config = dict(
    n_kv_head=2,
    d_mlp=192,
    activation='geglu',
    norm='layernorm',
    norm_eps=1e-05,
    rope_base=10000.0,
    rope_fraction=0.25,
    tie_embeddings=False,
    init='normal',
    optimizer='adam_variant',
    beta1=0.95,
    warmup_steps=210,
    batch_tokens=8192,
    seq_len=768,
)
Each number is 128 + 32 x the weight over the matrix's rms, rounded and kept within 0 to 255. Layers, rows and columns count from 0.

# layer 11 MLP down (transposed), 192x64, rms 0.114, rows 143-177, columns 0-63
[[127 153 136 168 139 116  91 142 163 103 120 165 115  95 118 112 126 113 139 125 151 110 213 177  83 174 148 117 115 161 107 121 112 110  86 103  53 101 110 129 127 117 101 122 101 114 115 117 131 145 152 136  94 194 131 136 148 159  99 192 152 128 118 112]
 [104 130 141 100 143 128 153 103 101 140 166  99 105 153 135  95 140 122 128 110 158 168 170 158 135 106 110 143 110 125 131 113 190 173  95  94  97 117  94  95 129  99 161 131  99 136  97 110 168  80 136  98 136 100 157 180  95 118 180 113 121 105 149 154]
 [202  79 157 114 126 107 133 123 127  71 186 186 130 122 119  97  65 119 130 118 116 153 115 172 123 138 100 116  91 178 161 128 109 126 114 140 148 103 138 121  79 131 192 169 125 111 138  58 150  50 151 161 131 100 191  89 103 133 193 185 118 102 115 126]
 [164 194 135 121 146  70 130 125  90 106 173 124 113 141 112 118 143 157 166 173  60  74 193 153  76 138  92  52 112 165 156 122  69 120 149  99 155 165 136 108  67 125 120  98 140  76 107 140 108  77 161 115 203  93 131 117 138 195 145 178 174 107 145 122]
 [154 129 151 129 114 162 152  80 146 171 120 119 146 104 145 146 148 138 105 115 129 118  96  90 155 144 121  63 160 137 137 120 127 161 156  93 126  90 128 157 183 120 100 108 120 120 141  98 136 133 114 153 129 126  79 138 117 144 125  99 139 158  78 182]
 [176 101 112 137  90 141 148 165 104 120 124 121 132 171  89 174 107 121 140 113 138 160 146  85 129 126  50 144 143 131 126 116 156  99 142 106 107 179 125  79 105 142  98 164 140 100 152 182 116 116  80 113 132 153 110 156 113 158  96 133 135 147  89 194]
 [ 48 132 109 164 166  79 122 104  76 123 125 148  94 150  85  67 172 110 124 128 147 101 180  91 155 128 152 131 153 122 160 106 174 125 129  76 142 157 111 101 162 149 140  84  74  78 143 104 183 128  69 134 132 120 158 140 169 182 160 187 132 119 131 111]
 [184 107 194  72 100  82 126 130  92 112 118 121  82 129 138 128 109 140 178 152  79 160 126 150 116 115 138 140 141 152 118 143 140 158 119 109 204  92  71  44 105 153 136 149 118  92 139  82 136 187 147 128  78 125 206 211 126 124 135 102 114  88 180 113]
 [150 129 138 125 149 107 104 164 194 157 123 133 112  92 188 152 124 142 115 206 131 190 161  78 167 215 133 124 104 111 137  88 142 126 142 146 149  96 137 151 117 102 123  89 156  55 125 114  96  98 134 144 137 120 112 105 113 128  91 111 180 121  92  86]
 [163  78  97 105 127 136  27 151 114  97 118 114 141  78 118 169 141 132 133 163 133 135  45 150  95 139 143 135 133 139 137 147 210 122 166 124 114 111  94 170 113 108 145 116 150  75 102 139 131 124 166  80 137 212  74 162 175 143 145 150 132 100 112 159]
 [123 146 157 131 148  74 156 146  33 138 153 127 139 162 145 136 101 112 174 146 123 126 129 124 136 121 128 137 111 137 168 112 131 110 140 152 115 154 146  63 108 156 120 106 112 153 127 107  71 105 119 141 190 135  94 112 129  93 120 135 129 167  78 150]
 [128 148  79  82 148 113  93  99 144 101 140 173 138 187 128 114  93  82 196 169 120  67  77  91 198 116 164  53 132 156 111 148 176 159 109 172 145 139 105 169 165  96 192 143 139 132 104 129 165  96 162 156 178  84 100 152  65 118 103 118 124  83  97  96]
 [195  69 143 141 146  61 136 173  87 107 151 112 117  94  78 103 132 137  73 178  88  81  21  91 134  99 154 125 110 158 134 189 105 131  84 117 129  89 100 126 110 170 100 179  62 172 128 140 136 186 106  76 157 190 212 177 149 194 153 191 136 149 112 116]
 [107 201 100  99 127 108 120 123 172 124 147 157 112 144 140 167  72 110 104 116 113 138 138 157 118 166 197 102  73 145 177  58  35 103 130  87 127 162  74 167 158  93 115 176 136 168 122 150 152  57 146  98 209 128  86  73 150 153 134  92 114 178 100 199]
 [131  85 115 152 115 136 104 156 108 125  35 146 167 178 170 174 110  84  66 121 158 133 120 113 144 111 142 174 177 171 152 129 160 145 163 125 139  99 143  78 198 125 183 109  94 125 142  58 158 111 125 101 109 125 126 113 159  96 134 150 109  89 110 128]
 [ 53 179 149 136 144 151  61 109 133  73 106 195 191  50 110 136 155 145  50 159  74 184 109 174 128 155 127 182 100 101  88 125 128 105 106 136 150 122  95 159 163 127 135 132 105  89  64 135 144 189 112 150 108 147 137  68 121 186 142 145 129 144 126 180]
 [ 95 117 122 137 115 108 129 174 152 124 105 106 171 125 116  90  67 135 122 131 147 144 134 115  97  96 132 188 133 174  97 156 109 140 101 144 144 131 125  67 121 180 192 105 119 120  66 149 120 141 139 101 102 168 157 161 158  88 100 158  99 116 132 182]
 [ 89 135 114 114 105 191 175  68 189 147 195  71 166 166  83 145 135  79  73 170 153 176 142 124 105 172  92 144 135  74 102  80  86 118  95 178 109  87 158 163 153 162  81 186 177  90 166 138 163 129 106 138 119  74 125  71 104 181 130 204  80  87 160  85]
 [185 128 122 109 124 147  98 142  70 134 162 142 159  62 169 102 140  95  73 160 113 184 107  53 117 119 165 149 214  65 162  83 140 113  93 124 124 110  75 140 149 116 147 175 175  65 154 134 149 177 155 116 136  88 143  84 158 170 115 102 137 144 159  94]
 [129 113 111 113  89 133 121 132  94 117 118 140 181 134 150 173 135 158 111 100 100 153 151 105  97 111 171 143  97 116 150 153 110 105 129  88 112 144 186 111  99 123 139 138 101 131 103 137 154 119 112 189 130 137 133 135 167 141 131 168  87  80 195 106]
 [ 93  62 147 115 161 134 127 172 122 111 135  87 110  60 159  70 149 110 171 175 123 110 117 114 137  58 171 166 105 161 118  78 251 152 136 161 117 123 132  70 122  57 122 108 124 153 142  86 188 127 117 167 132 129 187  66 139 203 154 108 185  74 139 110]
 [200  71 136 128 171 158  99 168 130 114 198 132 131 117 103  90  82  78 126 119 124 129  73 125 166 109 157 139 167 123 172 165  81 154 136 137 122 121 120  91 165 133 204 118 125 177  72 142 105 101 110 107  99 153 119 102 131 152 117 137 136  52 121 131]
 [135 104 158 114 120  78  95  98 138 139 186 186 106 105 168  91 117 144  74 121 160 165  90  75 149 127 110 174 111 129 117 152 134 125 170  49 123 114  94  91 159 156 172 139 105 145 141 111  75  96 149 127 151 154 199 137  97 115 127 170 101 104 187 107]
 [ 42 128  89  99 134 119 143 196 136 131  84  95  86 179 137 145 137  84 102 164 230 148  96  71 154  61 154 157 160  55 110 141 167 109 130 123 136 151 166 135 183 169 187 117  85 121 108 118 198 130 116 163  98  94  94 100 123 161 104 184 127 117 157  77]
 [133 198 125 120 148 173 143 114  81 119 159 118 131 160 165 146 127 182 107  91 152 174 131 150  61  90 148 172 127 135  96 119  80 151 159 148 104 176  97  97  89  71 132 178 129 108 141  77 140  86 119 143 177 102 107 129 169 121 108 146 109 148  74 119]
 [112 103 192 125 156 153 169 123 203 104 128 125 129 161 138  61  94 139 140  93 143 176 114 122 163  99 200 102 148  54 110 104 126 151  74  97 105 102 107 130 145 114 156 118 160 159 145 100 141 140 143 102 101 143 127 115 173 146 131 130 127  71 143  91]
 [120 122 135 140 133 149 116  96 198 117 158 115 134 155 122 131  99 111 106 105 138 177 175  78 165 160 122 161  86  81 128 155  75 119 163  62 124 154 110 163 120 132 126 137 160  36 119 154  96 107 158 163 161  84 127 171 138 103 109 124 125 181 116 100]
 [138 125 118 137 142 106 146 137 103 116 123 145 117 205 109 142 107 127  99 181 132 137  98 157  35  70 125 108  84 114 126 112 147 100 113 122 142 153 136 130 165  99 179 120 142 128 163 127 187 110 130  95 112 156 121 164 141 102 168 171 119 126 117 109]
 [129  78 120 128 140 133 145  94 102 123 113 121 122  51  86 175 110 137  94 136 100 129 204 158 147  74 173 100 141 153 102 183 140 130 154 137 146 137 111  65  87 141 134 114 140 132  95 100 112 152  90 143 179 132 198 175  84 116 144 200 113 149 202  99]
 [101 127 135  68 100  98 135  87 156 157 140 148 180 171  85 188  85  99 123 104  77 111 238 120 118 113 163 115 120 186 147 143 110 141 108  52 125 172 151 147 123 127  88 179 174  98 173  64 186 145 131 127  94  83 136 121 142 122 179  59 107 125 119 168]
 [168 100 127 121  70  89 148 155  32 119 144 110  98 136 151  73  65 159 105 107 192 200 135  76 114 156 120 131 161 146 150 171 119 145 123 132  98  95 157 146 129 150 156 169 162 132  99 167  80 160  57 132 139 129 143 174 129 133 148  50 112 134 124 124]
 [111 146 108 154 107 115  64 132 118 151  94 151  98 150  83 153 158 105 142 139  52 117 144 127  87 132 174 121 175  96 117  85 104 147 103 138 134 133 113 111 126 130 174  97 155 122 119  69 176 140 129 162 119 157 136 132  99 137 157 138 154 171 153 121]
 [147 196 114 179 142 155 159 125 212 162 127 132 136 140 163 121 126 130 124 140 141 140  95 130  96 117 154 125 190 127  84  71 117  94  96 130 145 158 110 144 102  53 159  57 103 146  71 141 107  74  94 137 130 203 124 120 139  81 108 144 118 120 154  85]
 [158 146 169 133  89  94 156  81 166 147  83 153 185 103 110 150 183 134 110  60 159 147 167 157  72 174 127 168 188 142  43 114  76 145 101 136 161 139 196 108 154 114  77 138 100  91 128 119 103  87 104 179 155 144  98 124  96 134 136 165  93  95  98 123]
 [193 102 186 127 172 151 122 130  98 109 106 144 178  67 154  73 136  82 102 126  93 133 155 163 128 114 167 202 174 136 121 108 101 122 111 142 163 147 115  67 151 128 154 105  90  95  94 165  98 115 121 173 192  95 129 178  67 107 148 210 137  48  42 124]]
# layer 11 MLP gate, 192x64, rms 0.118, rows 144-178, columns 0-63
[[123 135 151  83 122 124 107 106 132 171  96 186 118 149 151 125 151  97 159  58 130 192 115 154 144 111 157 127 171 130 116  64  79 181 166 130 143 115 129 149  78 137 122  77 176 161  84 107 109 133 108  93 172 103 149 110 113 131 163 144  95 128 152  86]
 [137 134 125 157 111 106  90 133  78 101  82 182 181 176 101 174 135 122 157 166 108 218 107 148  70  77 131 179 176 158 154 109  93 143 113 112 125 117 140 108 142 167 116  99 148 147  83 152  58 188 112 120 170  61 112 128 122 102  81 145 168 150  86 138]
 [157  90  43 160 104  76 103 109  78 177 120 114 115  92 115 112 192 125 184 133 126 192  84 129 105  71 168 220 159 158 120  57 108 116 118 153  85 131 138  87 126 177 192 122 158 112 108 119 126 110  74 111 163  96 133 112 177 168 177 143 141 161 145 115]
 [138 124 115 103 116 172 153 128 129 116 151 140 104 115 182 158 137 106 152 138 125 149 122 139 100 134 153  68 146  88  81  86 139 121 128 135 145 134 165 145 145 102 120  70 144  41 141  95 145 107 150 111 103 139 114 124 115 145 103 107 216 158 176 100]
 [134 131 117 131  74 145 142 172 142 196  92 152  75  98 132 139  75 116 117 117 142 142 114 121 144 103 190 113 161 118 174 109 120 151 156 137 142 128 151 132 107 103  96  67 149 150 103 118  97 156 107 127 127 171 115 117  81 155 118 137 160  44  86 142]
 [155 109 122 107 158 127 161 156  87 154  63 133 123 127 112 181  83 179 141 175 121 171  77 124  85  31 149 113  82  92 101 151 114 108 154 100 189 157 159 109 112 111 172 175 166 175 147  85 136 107 120 122 129 155 118 155 117 110  97 123 134 106 102 142]
 [191 112 155 177 114 129 130 129  29 152 112  37  97  75 162  88 136 101 152 112 102 141  89 110 126  88 186 142 140 141 139 149 155 159 136 129 148 130  78 103 107 100 128 104 155 183 168 139  93 121 129 159 161  75 204 146 109  80 123 131 148  98 160 176]
 [171  84 134  56  43 117 111 140 132 100 100 191  74 130 108 156 143 182 114 132 135 173 102 198  95 127 155 136 209 117 112 121 133 161 137 121 188  78 166 123 118 156 107  89 144 124 143 130 122 135 114 135 170  89 132 151 108 148 133 126  89 110 123 144]
 [124 157  84  73 145 142 137 117 153 160  99 106  64 125 158 121  93  91 135  80  89 136  86 130  97 148 144 124 116 154 173 101  78 193 212  91  99 115 123 145 120  99  85 133 202 164 138 132 135 141 176 145 168  99 132 158 165 125 114 113 144 143 105 110]
 [139 119  90 129 108 203  96 136 173 178 114 121  67 109  74  99 151 181 117 143 118 110 110 160 126 121 129 128 169 115 104 169 152 124  95 112 172 131 102 129 130  90 139 167 101 103 130 114 147 143 150 128  91 154 123 128 152 128 136 142 136 121 160 112]
 [174  87 133 153 184 136 134 170 103 171 133  77 113 135 150 126 153  85  83 139 165 135 102 120 106 150 141 143 120 172 120 162 100 130 135 155 101 109 172  94  73 111 120 124 145 155 130 124 133 100  99 146 165 100 140 101 231 110 138 121  10 167 113 152]
 [149 142  53 103 140  93 112 103  56 102  89 148 128 145 188 204 143 144 165 106 121 113  81 160 108 106 179 207 124  97 114 225 108  93 148 115 155  93 108 111 155 137 119 129 177  32 116 112  75 116 183 118 235 145 124 152 155 153  58 122  93 121 146 165]
 [159 106  50 110 159 222  94 123 109 149 122 119  77 143 148 127 144 130 110 120 127 152 129 126  78 140 182 159 134  92 125 113 107 120 180 125  76  89 176  90 148  84 109 128 139  97 128 141 113 159 174 146 161 123  73 186 212 208 110 135 146 161 126  94]
 [132 107 113  93 131 133 153  85  83 202  72  90 151 141 138 175 122 153 120  95 108 167 115 154 152 129 126 169  82 175 133 108 133 135 111 108  90 145 173  56 104 117 230 147 139 115  96  86 106  85 147  72 110 173 181 148 140 132 185  92  93 182 112 103]
 [121  97  91  89 102  98 164 142  77 141 151  85 151  98 137 157 109  92  75 184  92 124 152 167 155 165 147 209 111 172 118 137 118  79 159 138  63 175 149  74 114  72 198 112 197  70 101 122  93  97 146 119 153 180 145 139 137 192 123 123 111 111 163 118]
 [159 151 168 133 124 156 123 128 112 110 115 107 123 153 174 156 111  99  91  83  99  97 116 224 134 129 192 122 175  85 120 150 126 153 157 119 127 125 118 155  89 144 133  71 169 127 129 156  73 137  93 136 145 128 139 140 122 119 128 158 141 108 156  79]
 [207 107  70 124  87 115 131 127  50 208 128  86 135 156 103 137 114 137 105 178 113 142 113  92  98  68 149 197 195 161 209 133  99 123 109 145 104 127 149  86 129 134 148 135 176  84  82 138 152 169 145  94  97  75 186 144 111 116 142 117 164 182  95 108]
 [139 109 124 118 154 152 129  85 128  94 114  67 175 129 109 156 138 124 142 196 138 161  67 143 106 133  82 118 134 180 126 125 107 118 156 134 113  69  97 109 114 104 153 133 201  73 146 130 149  77 157  81 136 127 167 156 203 114 129  94 131  77 147 149]
 [115 129 135  97 160 152 177 168 153 112 147 121 113 138 154 101 125 117 128 116 122  79  80 155 123 144 100 160 121 126 114  59 133 141 163 139 118 104 134 150 167 150  89 107 166 154 133 102 133 137 125  62 104 135  83  73 109 153 113 132 141 114  96 164]
 [204 118 116 136 111 178 137 110 116 163 122 103  41 119 141  87 188 115  97 115 148 164 127  97  89 113 140 165 141 110 105 184  97 152 122 164 101 117 146 106 158 126 126  76 189 154 169 129  61 105 172 146 174 115  62 179 233 132 101 148 115 102  41  91]
 [128 130  32 123 105 180 162  98 118 119 137 111  73 101  81  88 115 110 116 141 107 178 139 179 156 162 137 157 120 169 130 135 150 103 145 103 127  75 139 113 138 148 128 124  87 149 139 159  60 140 144 124 131 152 184 111 177 104 166 143  73 110  96 128]
 [ 90 114  79  30 179 134 128 160  78 149 175 133 204 193 142 179 174  84 142 156 100 149 104 118 166  78 139 119 157 103 140  86 112 100 207 118 117 118 104 127 114 187  81 125 116  94 123 115 128 121 156 152 143 124 132 160  92 120 171 123  52 133 132 147]
 [122 102  63 175  83 121 148 155 112 133 119 141 172 134  85 180  65  75 169 167  68 186 107 105 132 128 145 120 143 158 137 164 104  67 178 115 129 124 164  89  96 166 115 110 181 125 104 113  75 156 154 138 142  95 158 167 128 111 157 117 187 146 104 144]
 [157 125 130 144  89 114 109 129 129 117  55 131 145  88  99 149  90  65 162 122  91  76 130 114 149 197 136 117  91 160 157 141 141 103 147  76 127  55 116 130 160 201 132  79 167 161 138 171 132 155 120 132 111 142 161 110 134 114 134 103 104  99 172 165]
 [103 168  50  84 159 104 193 125 111 205 103 133 132 154 103 137  71 174 123 138 131 233  45 106 132 109 137 170  93 126 158  99 122  94 139 106 145  94 126 122 122 127 145 115 118 145  90 129 153 121 169 104 148 109 124 184 122 140  72 131 110 133 122 123]
 [178 101 103  79  80 103 195 158  36 133  99 116 120 111 176 135 117 168 118 104 112 124  90 169 108  84 115 193 153 205 178 118  99 118 109 143 120 116  83  99 125  88 169 114 162 102 145 165  99 122 113 101 160 196 113 168 144 104 107 167  92 165 101 184]
 [180 119 138 140 117 103  91 151  83 122 133 139 106  96 142 129 168 178  97  92 110 115 131 127 119 159 101 147 156 139 124 178 126 171 149 148  91  81 175 145 114 143 111 107 153 118 153 136 107 167 143 131 174 109 152 126 131 153  36 109 120 120 128 113]
 [116  91  98 101 120  93 110 175 130 160  81 111  84 111  37 120  98 127 125 114  98 134  84  95 153 163 200 158 151 161 142 156  80 153 112 175  88 145 149 112 129 175 160 200 180 186  59 139 133  82 115  95 175 132 150 172 200 144 147 187 139 118 162 107]
 [232 139 141 147 210 187  64  84 128 123 173  98  71 116 178 105 124  87 107 117 101 134 107 136  86 107 137 113 120 115 151 132  96 151 142 167  95 125 236  96  42 153 115 133 148 188 114 111  91 153 167 124 155 115 135 168 178 172 157 128 104 160  95 115]
 [191 145 126  95  97 143  98  77  87 129 148  78 110 132 137 118 165  93 127 109 108 159 114 137 141 165 129 155 107 146 192 112  87 157 163  92 118 136 126  69 119  66 201 110 166 128 109 143 133 111 107  80 209  79 151 132 157  99 146  92 135 176 112 119]
 [139  69 106 140 145 127 125 122 180 129 153 135 132 118 173 151 155 112 102  78  94 106  95 136 100 162 126  91 102 160 156  70 130 143 130  41 140 134 133 157 122  82 123  87 135 123 146 132 146 143 155 150 171 128 126 136  76 171 122 120 149 116 140 156]
 [124 124  87  94 127  98 140 168  96 174 123  31  81 122 114 157 126 139 121 161  81 160 101 144 109 108 197 156 121 185 103 179 106 103 115 114 145 147 118 112 109 152 121 122 145 132  65 151 160 196 120  92 213 116 168 141 114 112 121 188 144 119  81 109]
 [177  94 116  76 105 112 125 132 124 131 113 130 134  69  93 190 111 143 146 120  65 166 114 132  78 116 188 176 179 108 184 203  99 120 160  95 171  99 127  90 139  95  95 198 138 145  46  90 100 108 160 145 122 112 154 120  90 160 185 154 132 142 101 175]
 [171 129  99 129 169 110 132 194  57 173  86  98  84 113 172  78 153  71  83 150  97 117 133 142 127 181 160 124  88 113 122 151  62 141 163 163 113 109 136  79 138 138 115  93 164 130 134 161 131 114 176 142 187 127 132 133 186 140 123  84  85 126 137 138]
 [109 139 154 157 135  62 142 115 101 161 100 168 125 158  98 206 160 133 122 117 163 153  95 117 132 153 134 196 144 102 134 127  97 114 130 139 140 228 195  78 133 125 115 105 140 114  94 113 129 113 113 114 157 122 148 149  87 149 121 115 114  99 100  99]]
# layer 11 MLP up, 192x64, rms 0.128, rows 144-178, columns 0-63
[[165 130 120 148 105 126  90  93  94  96 160 156 116 108 147 128 140  98 145 128 141  85  83 166  96 101 163 140 180 153 170 175 146 161 147 152 133 158 111 103 171 206 142  86  88 132 131 178 129 126 108  87  88 141 131 119 108 150  84 103 112 128 126 123]
 [178 137 138 128 114 118 122  90  70 115 133 137 107 126 152 147 213 190 192 109  83 132 160 190 135 122  99 140 155 119 102 197 135 113 114 171  92  82  94 132 180 107 120 132 134 117 174 171 114 109 132 171 175 125 110  99  89 139 127 123  85 113 145  75]
 [161 138 114 150 119 103 137 143  99 110 126 119 238 111  90 130 149 160 152 178 204 195  42 142  58 193 142 173 178 168 148  84  98 111 107 164 156 118 137 108 113 110 189  72 145 147 116  59 158  73 148 127  37  74 100 108  93 115 159 160 109  99 225  87]
 [127  98 127 155  70  85 136 176 106 115 136 131 150 112 125 140 120 124 120 132 151 128 116 174 146 149  83 129 104 120 130 162 153 101 143 154 162 169 100 141  54 153 143 142 122 150 128 138 114  98 155 105 162 154 121 110 150 121 169 136  93  94 155 115]
 [111 139 140 138 131 121 133 116 108 154 116 134  91  75 183 145 118 126  97 149 110 114 132 155 161 139 180 125 169 122  91 137 154 146 131 125 152 166  95 180 145  84  86 132 138 133  89 116 113 119  75 103  71 127 128 143 135 146 138 151  75 116 148 147]
 [123 118  98 138 107 156 108  77 148 183 170 149 147 109 125 117 163 115 116 136 202 149 152  75  87 144 134 118 178 125 113 115 133 125  87 152 122  95 143 110  99 108 154 188  93 201  97 132 160 171 142 110 103 180 152 111  98  81 143 142 160  82 158 105]
 [ 63  77  67 158 104 143 117 124 178 123 141 115 125 103 100 162 119 138 165 137 104 109 173 147 171 118 103  97 141 158 171 101 139 131 142 103  90 191 136 161 150 152  43 111 105 160  85  91 125 188 172 121 164 195 122 152 112 169  99  85 119 184 160 158]
 [132 153 151 133 116 125 168  93 166  92 129  50  32 156 130 174 109 150  95 117 136 108 141  67 134 167  98 126 132 157 117 118 154 108 119 122 127 129 173 100 164 109 108 157 159 109 119 137 112 109 151  78 184 134 160 166 140 133 127 103 143 159 121 173]
 [170  84 155 165  96 123  83 145  97 121  72 139 162 108 115  83 189 120 122 150 161 142 122 153 156 125  54 207 133 114 114 194 169  85  79 218 147 151 141  79 151 140 177 124  75  72  96 188 131 107 144 135 105 173 106 120 163 154  90  79 133 138 180 119]
 [101 176 100 125 126 129 194 124 121 118 143  82 138 186 132  92 150 143  91 148 139 138 142 123 145  97 137 132 114 110 116 173 145  66 126 107 144 139 182 133  93 127 170 118  79 127 159 120 138 129 103 142  87  49 158 100 145 138 154 145 116 106 144  89]
 [114 132  85 121 136 120 128 141 158 173 174  82 189 165 125 147 127 143 136 135 131 101 161  51 155 104 136 108 141  70 153 136 106 114  93 142 208 155 125 159 127  62 128 114  75  89 118 132 188 135 124  99  77 103 173 101  64 139 162 161 148 139  80 140]
 [112  60  81 113  98 100 156 198 188  99 127 120  71 127 122 149 148  89 205 137 151 204 124 148 119 182 149 135 131 105 118 116  68 181 107 122 123 146 108 120 200 164 146 161 131 103  50 167 181  73 136 117 195  94 119  96 112 153 117 128  88 176 100  99]
 [161 141 220  97 111  56 146 177  75 118 111  38 118  53 144  56 120  81 136  83 127 136  80 137 223 112 166  79 196 195 141 159 154 158  42 143 119 145  55 148  92 133 238 131 153  72 100 175 152  80 176 118 131 161 105 148  61 123 110 177 126  64  77 106]
 [113 102  98 149 133 172 155 122 116  92 138 147 122 110  60 113  77 137 127  95 122 168 122  85 114 110 142  69 150 145 128 146 103  59  58 167 126 124 173  98 159  98 126  94 135 184 114 168 134  83 145 117 198 130 163 110 128 122  85 117 131 154 122 169]
 [118 119 166 112 118 153 127 160 143 123 107 152 138 105 205 110 115 171  98 174 129 135 120  87 110 136 132 172 137  85 213 132 163  93 103 104 172 167 112 134 154  93  40 174 110  94 115 177 124  48  86 141 153 187 104 123 150  93 117 139  59 121  57 115]
 [139 150 155 157 143 148 151 115 150 107 131 124 124 135 144 154 122 126 141  98 142  84 166  87 142 104 112  85 146 165 138 157 132 104 134  76 127 126 172 158 131 193 109 134  85  99 146 139  95  93 120 100 129 102 126  99 119 125 151 167 139 107  60 131]
 [146 103 147 121  72 141 131 184 119 113 169 124 102  90 123  85 119 157 132 157 133 128 166  66 138  92 107 152 165 155 100  47  95 126  90 210 152 122  87 171 185 148 107  67  46  87 112  80 174 128 132 159  97 107 171 193 104  73 205 255 206 146 108 118]
 [ 89  66  94 114 155  99 120 230 151 219  28 139 134  86  76 107 116 126  88  89 140 133 184 128 155  85 159 234 129  77  99 114 100 180  94  88 121 158 148 153 148  98 151 191 118 161  83 165 120 170 163 177  74 113  50 168 107 128 105 166 132 209 127  99]
 [120 160 175 126 155  93 154 101 140 153 142 117 105  94  95  89 142 106 118 154 119 122  85 138 123 125 122 136 138 170 154 132 153 183  90 132 153 125  95 118 103 124 156 154 165 109 144 105 125 121 147  69 134 121 133 118  92  98 129 139 149 148  68 181]
 [160  67 143 120  79 150 167 169 134 187 151  99 166 144  56  71  71 193 157  96  78  58 168 138 115 178 156 127 101 118 118 148 159 198 134  94 163  80 125 122  70 150 107  82 156 138 163  36 137  67 111 154 142 132  96 140 176 115 194 102 111 143 173 141]
 [145 122 126 103 107 111 154 149 129 124 121 196 126 107 156 124 109 155 128  92 129 132 123 107 128 138 132 125 152 180 121 107 142 143  79 104 155  82 169 148 186  86 159 161 136 108  89 143  36 179 171 117 137 133 130 114  76 105  62  84 168 137 137 162]
 [ 97 141 125 205 131 150 107 116 143 106 161 145 114 138 169 115 120 111 164 139 106  60 150 156 162 116 112 129 129 110 178 132 104 135 110  81  39 111  92 159 201  74 111 161  81 101 174 157  78 106 158 114 133 151  99 154 143 167 129 159 195 155 153 104]
 [ 68 168 183 133 110 190 130  90 143 129  68 167 145  91 112  88 138  78  96 125 164 204 141 144 113  86 118 130 171 159 184 122 156 108 110 107 197 125 116 139 117 113 120  67 110 152 176 190 157 148 106  91  61 197  87 146 141  98 129  82 119 134  83 167]
 [135  91 131 122 102 102 108 115 139 111  74 134 145 134 108 119 122  88 152 148 102  81 122  71 179 154 128  39 115 141 154 148 164 104  79 126 143  98 147 131 159 145 115  71 150 140 123 148 118 169 135 137 139 150 126 138 102 121 148 107 123 120 173 131]
 [150 118 122 115 112 130 145 185 119 178 103 154 144  30 137 146 150 136 188 107 105 148 123 161 100 119 114  84 121 143 151 152  76 156 180 136  84 147  64 118 119 118 112 132 132 132 123 110 117 126 134 116 155 166 110 146 108 138 161  29 128  96 134 148]
 [145 126 142 170 114 152 153 209  88 112 152 137 140 124 172  44 112  97 133 136 115 160 129 165  84 106 101 137 101 143 205 138 140  86 144 146 169 160 109 138  77 203 129  94  85  83 173 119 136 163 107 157 139 147 138 116 111  99 130 160 133 130  60 139]
 [ 51 177 150 139 153 103 137  89 159 145 124 144  92 135 150 111 131  90 129 107 108 102 125 102 166 158 129 112 154 136  91 138 121 141 121 141 141 168 104 164 185 127  77 120 123 130 143 110 116 141 140 161  79 111 137 109 140 119 156 110 134 165 130 109]
 [142 125  87  77 103 198 135 136 171 117 157  41  75 102 139  96 152  92 152 133 101  82 130 113 145 158 152  96  98 194 156 115 129 157 191 144 160  98  94 132 136 141 130 158 159 127  60 149 153 158 149  90 124  59  84 126 128 131 152 115 128 112 167 137]
 [ 45 113  95 151 113 237 150 143 177 108 139 104  99 174  95 111 139 212 129 134 116 106 148 124 108  58 107  81 141  68 118  94 107 162  99 126 131  98 105 163 110 101 170 139 124 132 163 199 194 160 134 174  71 136 129 132 106 117  70 154 189  89 143  97]
 [ 63 104  75 124 190 162 121 177 147 231  57 149 113 152 127 123  83 123  47 132 113 101  41 147 124 120 116 121 130 131 102 150 143 173  65 130 104 119 154 209  98 117 169 136 162  82  48 129 111 108 153 151  82 105 132  95 195 181 101 135 133 137 165 131]
 [143 103 195 107 109  80 136 110 110 112 153  98 143 110 154 139 113 155 149  97 143  97 139 171 123 133 121 153 131 131 117 152 131 130 139 133 131 173  93 143  54 169 127  99 127 173 114 140  91  81 119 123 174 146 131 100 122 120 101 130 121  92 164 141]
 [ 76 133 103 102  97 130 120 141 136 104  97 137  78 134 123 156  84 132 107  76 143  97 145 126 184  91  89  98 128 214 173 152 120 136 154 105 152 122  91 122 152 104 137 160 106 120 179 115 166 149 187 187 139 107  90 119 146 140 145 151 152  70 111 179]
 [153 115 173 177 143 154 154  89 150 129 107 145 136 136 169 111 137 108 120 145   0 112 180  91 157 129 204  74 106 124 189 161 114 142 146 122 124 103 107 135 141  38 125  95 134 154  90 137 127 119 115 148 135 114  93 139 117  61 130  80 142 112  93 186]
 [140 119 129 123  81 134 122 158 117 146 109 216 127  93 119  98 126 125 142 138  98  99 145  54  81 115 165  95 165 140 104 109 157 111 122 125 132 155 148 121 122 110 113 127  91 171 242  81 185 175  96 200 125  84  92 114  45 173 104 131 168 195 107  90]
 [163 131 136 129  96 116 122 127 151 137 101 103  81 135 185 123 162 114  98  79 171 107 186 135 103 137 121  87 130 138 130 118 144  99  80 128 130 128 131 113 132 140 124 194 125 122 103 158 117 107 111 101 105  82 133 148 134 217 112 124  27 135 115 119]]